Weights of a small transformer language model: 14 layers, 105M tokens.
Each number is 500 + 25 x the weight over its row's rms, rounded and kept within 0 to 999. Layers, rows and columns count from 0. Numbers have three digits each. The size before them is the row's rms in percent of the matrix's.

# layer 8 MLP down (transposed), 256x64, rms 0.691, rows 54-103, columns 0-63
101:504496477488529516526511513485453542484507493534437517485555439513479483492516485501551485469525500469455518495495488483474487489484502482526536482544517481541492468496499506488468504491502487
097:506502479474512525487491458476531489498500458470506537542478471511465534475504503541496476467453470522544550515482496508459489487521512493481503487499528541500455522508489472518529515480471486
115:495518494454485462504531536542520533488478463500491467503462481517493483540482516526478463545523528505472489502540509464551471468490492492507491469497528551486498507528503521492481522495481471
103:469487506483529475452508514502503494512495494458450486512454517462486516496527489496510522473520477467538541546536485505485516471508496464469529505469512489517497443540492497521506483511451493
092:462498517526505493454511467510510484464458508533494509519498521529478505485495461506524523499481516513536522484494504468490498536491473478477499496547487547550562485520521484485565514498496517
084:506482492486522519501510529495504544522506504458497504442485513534495487487431547468481525535500515499495485491481510521514530463493464480529453540512505537551495489498525481507523515537499490
088:475497495542516524485474560511526510512507517491472500523535494510484456494505503493530478484500510490553489506459480490469523485503489476488534539483441525509561532532486516513477502495456489
099:499527488492551487492477501533485475481513473495495472456463502508499466512477526493487505496481479465437492529528538506487533532492575465494492513485470482498496519473532491508524514515473540
087:492475500469525503548492483452498520488504512512534467553585528490474527503472525532535493496506521492519521482464511489521505522490472499499481479529510491554521527502492524514509497514534483
098:514498505489500517538490516504518474542543484489482493515503495491490523501536495488493489498455498500421444530505499502445484504501510497466459504511541486467466512505455464490478487473457495
111:465469475466514479498522500471546534524481472491539527493474499489543554494499495521499495492448485500477459488509519482539536541540516513510496515506502486503516500499509495493560550481512519
105:526484520501500470525506544466479483468490473476531485546513506495491528465515508504471475580457468513543465492511519484521503535472511490483532511470482533502500486540503478484511501489528498
099:511485463468496532528517500472514544462505499538515507483514470532517425467456533478511493490528490540499561481467469479493508495525485496512514488485532502475477519516491529489473499500481487
095:463527476495516490495478463523511535524486532467520511540510474496484504519491478504470500517481497522528492500509512497521523538519558523535567515455491487504456509479515476525460521473461491
091:553523489458524486502513493467480561468480532495512480520474529517487522511520523491524507467497542540472511512510525478451493490477513485495511487515558508523503500481513518485495543479445496
081:512498519463471501486483520463492460527502479533523495524501471475485523491516461491485488507508490502435511492436460459552544474517499487506491503495448463526485516476510494501469515488504494
102:504538501494482480535518534468507503550533532546491498489511524500516502499519512518484471479515489500520538480511485524552497542511552494493435507482487507463459500527539476502498517462511513
086:506477532501508549500496474508485522494494486490540476505515490515519493451518496521478501470534524486494487468527488454447494498486452458460481535515519454490514500555474502495490461499477467
092:475471495487453542498505495489519466469505523487504453498499512467506517530567529530505459442461500497508509528538492497484508500514483486505433519512495506534487479504493512511464513505530521
105:474497474526512494473518503486521477455526531490477533457524504499506483496513507485489516502475495506503482512501467564516544489517516540475511513490524450553539529462465502499468480487466530
095:522488467535478499524505505473454526507489480453484497474455492536498556528459488457457530465522493507534504509480475539508513507515533504514518467486499516492500484487487501450475486495526532
084:481529535465552524519542485511540508510509536455535500527472496466490475509528505495499467488495488499506525516472541527523514511483445506505484502541522552492509505508510482508508556490473483
097:546527522499512511459534514468555479487505486494491515495516507499494453480473478472490513477533460531491539473483477483440542498477512484484507500532465492505518501530512536468463472507483484
095:527504523475539475492487524483537475464497520452483503439500528473499486535518475486529488452518499547522482499495478484472504535484443506492489497502474502524499492507482499489529463517490441
093:514480495433494498514488531470507529520482499476536499514479452504496485456498501484522504492528505517530507528541545454516463488482526525484459561503489490519468476524477491510533522480491499
095:490509500520503517536545530524519468521478538510493510493516470500516485549497506439514474479478470468450494529533454520467505530475506483489537526499467482471497513471495509505529508469528522
111:539480482481475532490491491457502509500545479487510519510488495536505523559499532493469535562487528529516495468517472492515494466506522509513508525483511487558518489525510561494494461492512505
104:543473495492510473511530504478469501548495542468496501546479492509531540539499468501528482508550511521520487518532509457499535488529497521519494499447506500469500476534483494507512442504503477
116:502500520478526507497495542458485493495559459467521522509490517465482525506514520529519501489558490494522455502497486492498519517508506483547471510470525471482475530476449512560527497490516508
090:491488513544481492497488493483476481499553444525476529493516462473521525464544517501519470461488491447513521504479487515529511544508491513503490478444475528522498536523483490518510481518499535
105:482487486460463490537454467461496517509465497524527502486520465517512487524529510507508494494498512520498455468516500499555503534494532471509521486445558504509491481505534514495519464540513525
105:480527488499504496516501513501484521512517503468471563488537502536517499546466494519460443518509572497515472521478513513512501550501510513499448489504502464515515481468493489494485481525535483
105:507537505497492518479490510518456530474537534528491500531497437461478494542524475503516507536451513502485490493480507491495524539499547484532490523521491501508531486545479535509509525483521456
084:494517496529527470520511538528495507523490472485492481509443480469482529480495496526521489485518454473490500506500466516447478462537517500495494515486512448565458510531472510471476511502478516
107:500535502492539529479528498535483522481510453535490523464475524508520547489486487486508549499522507488501469501509432543476546553502520492489503474516490497513474500475536524516530495478496499
093:492494501490513537500481507476499508480437498497510460515498509513503491528452497477514551509504488451520496507481482513513559543545496475504529480500442513504524436483500510478504479479518517
100:519506485549455507477465533504508508503486499471524496512553500528522491483473470519487489477502477517519517461507499448510494516489423512484498520520539479537498505485477497548465500507474465
086:481516533525516485465495503507507511457492481531486450485477490489491448495538490507528469476519513513450525496506460447489534497526474506531476515475507502470515462528500473519516497447514531
086:516520463510523513486481495486544506551502488495512466471491506508510510475513502500540461483547480506471484545471523511500528531539489454484454498506489492524554505496514459473528547496502521
098:523487484452484496540532490495496515524527518496476505473465491495523518504487497444456485462495468501517493501501508500451466450495523518534485539516541474435495526508491494526490482537489506
090:512532477535531485475491511462515481510509529522519484525502498523480455520518516522475478520529485524469483493522526523520533547504500473490499524488482489543540493506548480431467503517472471
116:522486501468522468519506467499474546478452532500498485453465522510519482497452513503514531518507534476498496478495467475529528547485520501533525469487491504545501455493499526527465496467522511
119:487463504514507467500530555522510501493473475510521491460513521514502513515484522512506520545497530551541460483478463484497475490466426526524489505520511480478539503506519490511526466510509534
099:458537500506477508483480497484484510497531510494515529526550491527506491498506510500477508510509474510498521476505518512480518504540457473445516439535503458522516473519513561453494491506537532
098:477500480454486504495539510526462472499466537539553492496520507474509463510518518504476531514520473514468497486497461470490497511513499507523534485501489454508549479498505483540526527444515468
077:506477501444495497484516498465511488483458529520546496516454457486490472509463491504547460544557507501504468489505493493501552501486506446488470517534497495529506467504505493511510526496508516
096:508536490529485481519459480505468521487473533507508520524488526512485517525493505484484491529504547500501517501466510505471443508508523482522505446550475446528552489513541535496483514510524490
101:467507496478523510552482508485480475510552467471498517531530497473490518529485437503503497529518500537505496505481465476476514520531493492498510470446550491478514500504502527522482553524523523
105:484504514454491515498490508501510538481545499474515559482511494513517458493459506476500530470446540489450500523517491530472471507491510495487467484451519497477495528484482472535508531477532487
108:471517507539529494488529456504494560484508544530481515479495497491522475508472475489543536531488505500497521483479491495510510472558471522538493501489508518512506485556507526524527497503467446
# layer 8 MLP up, 256x64, rms 0.332, rows 55-104, columns 0-63
096:515472501511513494479504488503491518496495512508487509477530522528510501496510522498495575503518501437499537486527545477560493517468495508539501523461533468493489531455498484491549466522473505
122:500476548535526492503460512494523538516473497526495490500533468529527498539499506496492510522506520503447500477469551543533479508477514532474483503463528518489494521462511498500528538544503537
096:519505504498513480475495455492495529515535509531497481501441514484512481523482484511489504497529522510471512495486470505504441505490487521529489568537456443491505522522448516484486489479526535
099:450484515529522498492506518484525555485497480489477531503475482504535516505532520486506489528492529501481514501530471486505504480478540516483498475518498539523542557540485572519488476502477474
090:505545544526476456526503539494528499507487467516496505514530517502508488466480493519523525509495498462515475467504464534492511502467487513537501459491484542460559530493479535495508502450502480
095:469483501490498464527551501543512521469504485516491479511486519562490505513502491514487517502458505485500480523549530492477496495537459519517507485485511522526462552472514482522479487549532538
104:434523534498501491503516480511519514503512548514479466521504445498493508462519497509523525556520528478496486480529541486514506511514553485509516509522485479445476494469470506520470510528514481
100:513486546479485469513466509449493493473539570515514453514522515465493511531488536452509452508509509504496505504490490512523515472489494510482472523505457457518522502466524502498467499467485511
108:461515537510535488458500497508477515487495527494511501507526523509481486482519525506488507515475496490499475511501456471525475535452539533494461527512469489508460532514480483502523453534564463
101:520485503514502538508470507484491469499499504498549432525505539514472505466515499457508459496518527459482523483524521493509485489509503519526510513518487522478539486508447457480543486446500512
100:518488551473445536487507504496507535491519485521485461489484469521463529514530492488485500533495524467530475472520529522513467527548521511506492475530511485467488476497513479556483539529507518
104:503493510538472482517465476518518485555501526487460490500474498505533508481460501511448500488517453479478461505504506467527500506494513473487512493473473461465463492467504457511500519535545537
104:504503519510481494474468525509502469497506523523492462484458514503522435525538529490528517527462513494488501489516491513472461492483475478497513479500507516532487490529421486484514484481550546
082:474488483480480501475526495524517493477535502465566453498521473484476536500506494542450526519439471522494521504482496502539476484490473483521490513494506485469479499486525504535506504517545540
091:512524494544525475509524460535490461459510496483466500510491488502511490493470530488483538481524481484475473469513528508494484545515471479507486441480500530522513532474524486530518430499510482
104:491499541548478513509548465523495527483514503465446505503550541530475499505501526512526506495510544530514543495544530506491499536544492523526478514498528516489486524514505490501479525492511541
091:475515507506480541510496467546475476508477493535525516531450525556492537527529493458509491529522486515511514494493537469495480482483494499474483554445514505483470512491486506516470526521527489
094:510533506481500465504491478488533471443530513516488497505466501494493468533499537516538459488491463552511526478462542518518497536490544535479479482528512480497519511475525483456499518526507490
101:534481549488504519494501503525560534497506540476490499539498498464509513488504513543473462475489507466536488459505475477478472464468508504502489501556485471510512525518475512508518531518530540
090:470516515476522457498459506536539532508504478541556494528522506428476482478519514526531504553463532480484520466538501488479479496473484499501495512528489497498499534502498501498520528499486487
090:479510516572504461491540471494530487521478508505457468475494472473506534498478508510506509536473499489506500510471503465532509459506477481482505516493505515455521494507543515506493490446564498
092:506467526457503493564507465506459508495508490490532467531500489499534543555528497483471483534477497566481520483512511556498506484493514509489516488464455506485491518487493497504493475503509525
096:502512479538498510468492479527532512492502477502476492531514528493522491474491504507459504516509527441489509514495519493565504466487536502500545526512540499470492565467477492506524545483520532
100:516513535468498504490557498496488523459470541494468485527503505466523463532456503534513437522480500449505524515493518506512470490520510498537499492484485480463480528518496469484537502493531518
100:492498520470492529534510501494492489506503526554520489511493508543476506565485498492480511541544528470495463527495502517525454500510511478548477513522516507488436504453485545506510503485500498
108:492504493487461508506545472510506490487498534479527505476525480506474510450519491553519495523488531518525501498497519471513537547461530511538493500517532465516514474459478515535561496495524470
103:498518474545524516488531559495440505502513530516490470512470511480526536503502488507566515521505506468507476490536507504539471492538510501536495486509454483490512470529485507536509513524504464
104:439479532465505512504480548486498435520502478493487488480452515498490477492482506546503533526519494501510516497512468525501497488557529489548515541476522476502484496493533526533514487515491522
092:496474513509523541488479507487546524501477471475518463501474446546508494517533524507521464527516472510486498455515507514493490496509503498468439503500485466455440469540501504497500503521514509
100:491489509530482476509462459538500560446512496522474478514494499482497529508463474477515478569522491549517515464467529487510474493489498465485487476467513490529513508515509518523496490522498532
107:463464513527498500486493516475510497487530475534516493487511503513517538492458490475495487553481483471507524460542532468492566493513527551526509510491549517500448521497497501471503493502521526
109:477508460468511511511541509525508528460494508514490454518514514451495432520433474531525505508485496524514481478469502497506493521494508525499477479499498446494483498499481510480518449494541511
085:499495508521506460458495446498496503484483528485493506492516493514547476483451523450530508492490531478543508483460484481529471494493471560518476467526497518462526482479486524531507470497477491
101:505510518468485510500459528478492461443490521471508492433462491504497503459514483475507466505454494521506478543522537496519480541465493522525501509514495466509521534505492474518509501505520549
093:473496502526502481472496443521500533527524526498524497494465475516489520481446522544536487493488510528508487576486520528493493507461487512487500544502485533488530467508470508537490508481535514
099:523461509484517549496480522504492480538526475483494470533488505535464548550492482474504502520449484483471482539543506496510495520545522473555491519507489507511499544518502543496499490491491506
091:510488497521530505502518511524477484480511490503452527515512539503500514542463489517504473505531498478511480481513576576496481487487522478457500509496497494480514504447486518465478494527453480
090:505506525481512473533535537484474504529467488504519522527501522534532498504532484518510509557499480527531479460499502538523485478552531540494527514517499492516494506480445530512486441509510512
101:475449504475472492489487499546483510496537540497453511448486478460509513545473534493494488524522482491518444535510560498503488489496529506536506472531526477490493500507502502534529487507490503
087:523500506497486525472560491488501473477499494459485501501519542498478516518491528501479457487521481501518504516463505476539490559505542512494491482513520526466433480473466504533486481531506462
092:502468495497534515474485496545474530515514479514474486519487529452528495538490499499467517530455463473514508467489517525464500495491498509495525535477563479533509524489506501541539551513500514
112:433497501506479529465527503500510502492467471556468469503477467480502485494438536520487481475477537467489474500532458492509483517547501499487508503506502487512497474500507488569509506513511504
105:492485506491570507508539450504499498492523509511485522502494483495462502494479536522507475518486525498517479481520528475504486496559543539493459499542506462473465477527516508539517497487549486
097:494492519471495524497490497454487490460515487463522534500483508491540494506485521459489454495483457518519526535505509507477479515513508481488474491494571512521498513495452532535464532533526541
084:497479496553458490507520490490482490492503474516524506492528560515540505449498522484487557513490452512496527483478469524498491525497516554497504502469450499507486519491514529536547504516481491
087:477508519493485569499496517521544517490518513468482536493523526513512461524477518536513440497528513482535521497495513493504534509519485467459468492512489505472499456489464515524521525511477549
098:512475497533509461497471527520472535479491481521501480471518530452547507539493543511501486511479472448456513490531538498473500495506480519523509493490513456481513475516473472537510540479533512
098:518484483564525534512525499484527481479488472481459508529504492481519557490520499485477487498489496485560512465479517479499489502513501495464470491476566488508534497506486509492482559522465506
108:474480491482525498531514484529506526511481513524504476505494523515468491494484482538485487528519542533502522493533462564537491488476517478500527520500563516511486528502486518465569477533506499
099:528483513491508532476533487446518535562500466500485487529535522482509536474476567512485523506475524504492526470520523468517475515518509500507475482501470489486509485471529502467487470528511464